Each number is 200 + 40 x the weight over its row's rms, rounded and kept within 0 to 999. Layers, rows and columns count from 0. The size before them is the row's rms in percent of the matrix's.

# layer 2 attention key, 256x224, rms 0.169, rows 90-96, columns 0-223
083,223,235,147,191,162,251,178,233,278,254,192,196,236,244,180,186,225,191,150,268,197,133,221,256,141,230,206,212,262,190,248,160,225,220,140,220,264,195,121,163,187,196,220,135,177,162,238,168,165,136,241,202,265,251,214,254,209,173,182,165,278,241,195,171,240,186,176,111,227,183,235,212,146,175,149,216,207,189,251,147,199,167,145,252,108,231,216,270,185,289,205,129,220,179,289,208,147,182,251,239,186,199,135,198,265,233,233,199,185,176,235,197,174,169,144,189,198,226,156,242,178,240,195,269,212,221,272,224,161,183,199,212,265,217,135,200,176,195,136,202,232,263,182,232,190,137,152,209,269,216,166,205,217,182,203,108,148,204,138,227,135,181,233,193,176,177,182,115,218,183,257,175,265,184,251,202,184,235,204,174,190,217,241,167,161,218,217,192,182,205,232,156,212,170,157,226,142,220,161,209,217,114,276,148,187,295,206,208,216,169,224,170,274,157,167,175,133,213,248,215,229,209,207,172
084,209,123,171,219,198,188,203,234,222,149,175,243,252,155,157,221,235,209,204,162,223,215,221,227,159,197,199,254,195,218,151,158,217,176,228,155,260,260,164,158,243,134,245,169,134,194,179,204,249,214,211,216,149,72,222,214,133,235,227,218,273,215,218,144,210,206,145,249,188,252,235,226,208,216,229,236,160,257,205,213,186,123,129,187,103,203,199,188,250,128,192,176,205,255,274,208,285,147,175,227,236,175,159,160,250,146,237,184,228,210,272,160,199,276,181,170,204,226,133,190,199,175,187,258,140,201,216,263,192,198,170,207,185,287,189,244,196,131,197,145,248,149,266,237,211,212,215,186,215,199,187,165,211,188,235,255,165,256,139,268,146,208,200,183,181,173,200,225,250,258,193,204,175,135,117,227,193,156,221,150,193,227,281,244,267,127,251,253,172,155,245,216,152,213,213,257,169,171,166,219,190,148,248,189,210,165,144,151,251,255,239,220,233,253,163,199,155,236,209,173,209,206,175,190
089,235,156,213,213,173,161,211,169,201,196,172,287,142,210,137,175,172,167,281,233,215,145,201,262,162,201,129,260,188,220,186,267,145,215,145,254,204,123,141,202,142,158,177,179,305,215,200,173,241,231,301,171,186,274,178,171,168,197,169,171,267,174,231,185,212,253,243,233,194,229,245,207,186,201,121,216,208,114,261,188,194,249,253,192,190,229,228,142,225,168,171,205,175,164,295,212,177,169,175,211,176,157,277,168,192,171,198,184,241,253,192,185,213,162,183,183,200,219,180,141,205,191,272,213,225,236,262,155,212,201,187,111,246,212,216,174,204,177,233,121,209,177,211,256,211,212,193,223,233,154,214,176,213,218,269,174,204,221,229,160,135,304,170,180,228,189,211,200,173,239,146,166,169,193,227,181,172,168,215,222,207,163,223,203,247,195,145,225,171,226,188,194,227,183,227,164,94,249,241,224,274,225,246,135,221,153,184,242,152,268,242,157,183,198,178,214,195,179,217,223,225,220,103,321
087,191,185,216,141,194,155,225,192,184,256,168,171,183,112,189,182,114,166,147,162,132,228,253,206,229,309,184,139,207,228,217,256,203,208,135,191,245,241,241,136,269,235,156,230,162,256,147,227,163,295,231,211,212,254,207,196,199,160,189,273,213,208,202,183,252,268,199,216,217,200,195,148,222,199,137,230,208,201,203,239,182,220,228,206,119,205,249,166,227,162,200,209,187,105,253,194,213,219,158,198,150,155,183,175,266,230,196,212,285,247,204,144,162,201,215,211,180,171,181,173,200,222,209,154,290,136,231,225,196,173,254,198,163,221,227,224,173,209,164,88,135,246,225,199,243,202,208,193,198,167,188,193,212,197,255,192,220,224,194,171,188,131,185,243,156,192,173,279,209,228,186,222,230,225,167,233,180,183,313,187,205,237,188,261,203,168,270,171,147,138,147,171,201,195,223,128,250,252,176,152,210,222,271,160,191,150,176,223,187,141,162,182,147,173,144,164,283,288,224,171,176,222,259,229
086,192,220,173,93,202,207,233,151,227,189,286,194,244,165,223,190,192,164,185,213,184,192,164,199,241,187,196,186,270,140,247,226,226,115,174,213,229,237,196,309,191,231,238,207,172,167,154,194,242,188,242,224,238,212,144,210,203,181,222,225,233,173,212,232,245,187,150,239,195,220,247,203,146,201,156,162,185,232,209,141,177,194,145,284,228,276,187,245,134,198,237,190,219,236,240,308,207,148,195,230,107,280,170,200,287,231,236,177,204,116,246,229,220,223,172,196,150,249,210,228,190,112,213,195,221,211,106,144,194,233,201,212,271,203,209,245,213,201,136,143,226,147,189,158,221,124,175,189,197,222,162,218,217,238,148,250,200,243,254,202,203,66,222,201,172,156,234,203,234,125,188,198,210,182,151,204,193,157,206,163,241,161,228,175,128,269,146,163,201,260,189,174,235,155,203,172,156,277,186,189,208,160,167,157,197,160,205,216,185,204,195,142,189,217,236,235,198,153,211,231,227,296,215,146
093,221,231,236,204,188,193,223,193,114,194,201,126,190,206,247,232,128,201,232,209,180,241,264,269,223,199,237,174,220,199,208,219,228,179,166,194,187,153,129,142,179,145,246,193,231,192,276,178,225,156,229,199,228,261,218,178,189,223,262,195,297,194,176,176,153,173,124,163,183,250,166,207,239,192,251,243,163,190,159,170,150,243,166,138,217,222,167,210,198,226,216,253,264,191,177,224,208,238,211,221,276,130,171,217,241,212,214,255,268,260,247,236,166,261,264,228,172,202,177,198,253,171,190,196,143,188,235,277,140,174,138,176,161,174,221,183,185,219,133,180,249,258,252,242,192,203,210,179,184,149,216,209,135,167,281,229,187,260,236,161,159,187,196,124,251,143,219,257,193,144,222,200,194,172,174,212,278,138,213,169,233,259,191,238,176,245,230,154,194,238,255,219,197,105,197,182,214,167,197,129,151,187,238,177,270,238,198,201,176,140,154,177,238,138,183,324,146,205,150,255,221,170,147,209
092,145,211,185,250,204,163,282,193,229,195,194,230,199,205,286,225,83,134,171,197,187,196,222,184,222,203,167,128,240,172,214,179,172,169,193,169,164,142,227,193,154,148,126,195,223,178,207,273,241,187,212,180,289,240,225,219,219,155,218,231,180,213,202,218,144,192,191,187,175,230,177,192,175,171,225,138,220,133,238,229,218,183,194,224,246,188,182,213,161,170,200,196,237,194,196,224,253,239,226,197,198,152,292,161,256,243,187,251,179,141,140,257,205,286,233,197,193,139,263,199,243,135,318,189,232,220,187,269,153,263,216,182,167,167,127,231,223,246,183,227,198,196,192,166,214,232,192,116,208,174,169,195,144,202,206,96,223,238,280,142,189,181,147,256,177,208,210,182,174,137,193,203,178,179,244,194,73,220,186,213,219,221,251,154,205,164,184,176,186,174,243,209,210,186,180,210,216,205,233,202,144,172,199,186,316,233,246,223,276,234,135,273,211,216,257,199,203,195,225,210,173,133,154,284
# layer 2 attention query, 256x224, rms 0.182, rows 91-97, columns 0-223
088,246,183,176,186,162,229,208,164,245,190,197,150,187,247,275,204,116,214,176,222,197,168,175,181,288,250,211,117,198,178,184,250,160,129,249,187,156,226,243,243,177,157,178,206,296,142,193,290,224,186,206,198,197,196,167,210,238,199,209,233,218,234,206,218,164,238,251,160,219,124,210,256,186,218,228,174,232,242,294,198,191,230,219,190,196,172,158,165,208,216,217,160,188,183,234,204,217,227,248,196,182,264,235,172,158,256,201,244,199,189,125,263,212,207,212,163,226,162,182,160,186,181,163,153,203,223,186,256,273,242,200,224,222,167,166,218,232,205,134,195,185,205,177,236,153,166,220,280,176,210,139,136,187,189,250,192,281,142,248,242,220,55,164,205,150,180,241,205,142,138,162,167,204,187,270,222,141,193,127,180,219,242,188,229,150,181,181,186,193,185,180,234,236,223,216,182,208,173,306,192,234,232,145,159,293,222,180,207,170,273,121,207,113,205,241,157,193,240,176,224,114,255,215,232
081,223,247,194,237,180,186,136,225,205,257,221,245,289,171,287,196,230,184,163,220,219,160,166,148,263,215,204,244,126,162,247,136,162,146,222,264,185,241,139,199,189,169,171,125,105,178,246,236,200,212,110,198,156,166,209,231,182,211,228,196,180,196,227,218,206,224,145,147,216,225,246,190,212,191,204,143,209,244,188,172,228,214,140,167,154,231,188,231,238,205,232,143,198,234,213,219,234,192,219,181,222,150,164,186,184,174,206,173,295,180,172,162,254,168,165,223,193,134,266,205,180,270,227,206,190,276,222,279,189,243,174,267,252,223,166,150,183,193,207,206,222,188,200,177,189,247,166,165,140,164,157,224,235,179,144,230,211,234,144,117,224,221,259,173,133,190,120,209,303,270,240,184,263,145,201,184,232,220,197,221,275,157,246,213,204,161,167,276,171,221,263,265,187,141,193,193,208,227,172,218,86,232,194,216,201,246,219,192,217,149,156,240,249,195,220,220,199,154,210,220,233,180,143,108
085,199,256,239,182,162,222,202,234,174,232,251,182,245,184,164,172,231,229,219,219,245,244,226,122,249,171,179,207,271,179,193,205,178,124,216,212,219,167,179,140,267,211,135,254,171,195,268,134,217,262,248,183,228,251,293,192,234,178,133,222,210,161,214,220,184,205,169,202,145,194,240,223,222,215,231,215,135,162,196,117,125,195,196,183,222,211,203,294,206,222,197,142,187,272,192,147,219,289,170,242,219,220,205,232,187,245,192,272,165,154,194,164,189,228,149,178,240,195,239,206,209,218,228,212,176,247,248,143,118,197,229,183,251,197,163,75,192,223,202,221,211,211,184,214,178,251,227,288,225,155,260,171,201,163,197,157,180,117,198,250,238,178,188,216,163,213,268,107,281,168,197,181,146,158,215,208,171,232,122,236,199,113,238,155,156,207,224,235,176,183,216,199,218,207,178,172,282,178,143,211,103,161,185,210,202,231,175,179,180,210,225,206,210,111,183,159,153,228,234,151,225,175,282,192
087,239,188,223,244,227,205,172,175,230,130,194,140,241,192,194,232,259,192,152,142,177,258,165,156,151,250,177,120,171,193,183,171,215,251,188,173,204,154,236,221,188,243,183,176,205,207,208,184,201,145,183,227,130,172,161,275,179,205,221,166,251,225,183,208,225,147,166,196,103,185,236,242,293,286,174,225,317,282,178,159,170,260,124,233,156,153,204,175,201,162,218,204,260,212,161,155,169,251,108,188,212,202,160,235,206,170,200,264,194,204,208,145,292,190,184,214,188,257,166,168,206,156,221,272,163,284,223,159,285,225,185,202,208,197,191,223,256,155,238,229,241,189,201,204,216,263,195,172,180,257,219,258,227,245,215,175,213,197,133,206,205,288,221,202,223,236,262,210,234,253,169,212,204,165,172,249,213,239,171,169,326,184,112,215,278,168,152,217,167,179,96,119,155,201,165,185,200,194,172,180,155,217,187,235,184,209,197,206,197,158,157,201,220,211,141,182,223,190,195,187,213,224,217,230
083,171,201,177,206,210,219,224,170,216,198,223,220,201,299,189,247,178,239,213,233,217,150,184,243,189,179,112,177,221,184,262,194,167,162,143,211,165,168,237,214,175,201,176,211,170,157,240,212,162,168,203,235,175,244,252,242,202,168,130,157,168,330,228,189,246,189,324,222,212,249,210,152,130,168,199,167,290,127,202,200,208,192,219,277,229,119,173,191,274,222,273,187,215,79,223,229,200,250,221,193,163,219,144,207,222,191,171,183,207,180,237,172,195,213,187,203,236,262,232,191,156,155,169,194,242,164,261,230,156,192,200,138,220,237,155,186,141,172,283,245,189,161,188,223,126,201,176,243,237,194,180,161,189,195,198,207,277,179,182,183,198,188,179,231,208,248,240,145,135,184,263,209,73,251,247,209,221,233,215,221,138,247,201,211,208,185,138,274,204,231,246,139,166,213,161,196,198,217,168,244,202,185,157,251,206,257,227,193,172,201,197,226,206,211,177,246,168,224,207,173,128,119,175,293
087,182,197,188,186,113,228,151,197,194,198,206,243,193,231,186,152,248,134,160,148,227,175,162,148,174,221,174,239,167,203,283,210,149,192,206,221,185,160,204,177,213,294,183,219,180,255,226,187,187,186,162,137,219,221,287,294,165,206,122,185,199,285,249,154,244,153,216,188,121,275,229,198,188,159,215,199,191,195,208,177,226,298,192,186,258,199,191,167,214,270,190,292,212,198,170,203,153,205,153,194,200,252,205,220,204,152,220,188,191,177,269,153,179,217,152,221,155,112,180,231,221,189,132,148,216,238,157,232,136,265,179,203,258,254,214,185,182,233,211,190,233,152,232,237,217,139,157,187,179,189,225,214,202,172,186,256,139,281,170,265,231,305,248,178,208,203,237,279,236,143,219,193,233,197,162,245,283,177,188,170,236,152,214,211,158,155,198,178,253,251,217,226,126,204,220,184,230,217,191,200,141,203,251,216,230,196,194,206,143,90,191,266,254,136,161,171,177,248,258,217,191,174,207,199
084,225,239,153,92,201,173,171,197,256,176,201,139,149,194,172,174,162,182,190,154,238,122,231,212,249,189,131,151,230,127,218,210,207,199,142,197,203,237,195,83,224,231,166,66,235,224,210,233,242,157,198,306,209,312,152,261,173,234,228,215,152,286,278,212,260,175,222,149,197,269,207,222,172,218,248,208,255,152,260,240,231,183,148,265,173,101,260,209,190,207,173,193,161,194,183,152,167,257,184,259,266,265,190,218,188,221,186,210,176,176,233,198,225,212,150,185,225,233,171,217,176,239,182,241,204,188,198,159,202,243,210,205,185,107,245,173,250,163,208,177,159,216,211,266,135,254,228,202,157,201,204,206,169,203,263,181,228,165,217,142,219,209,228,188,144,184,170,190,269,233,143,198,193,186,176,222,262,274,244,239,279,234,164,195,142,205,134,189,181,170,198,236,190,205,176,180,228,186,194,199,195,200,197,199,164,160,169,174,199,188,173,159,190,160,243,195,250,202,227,133,237,213,153,168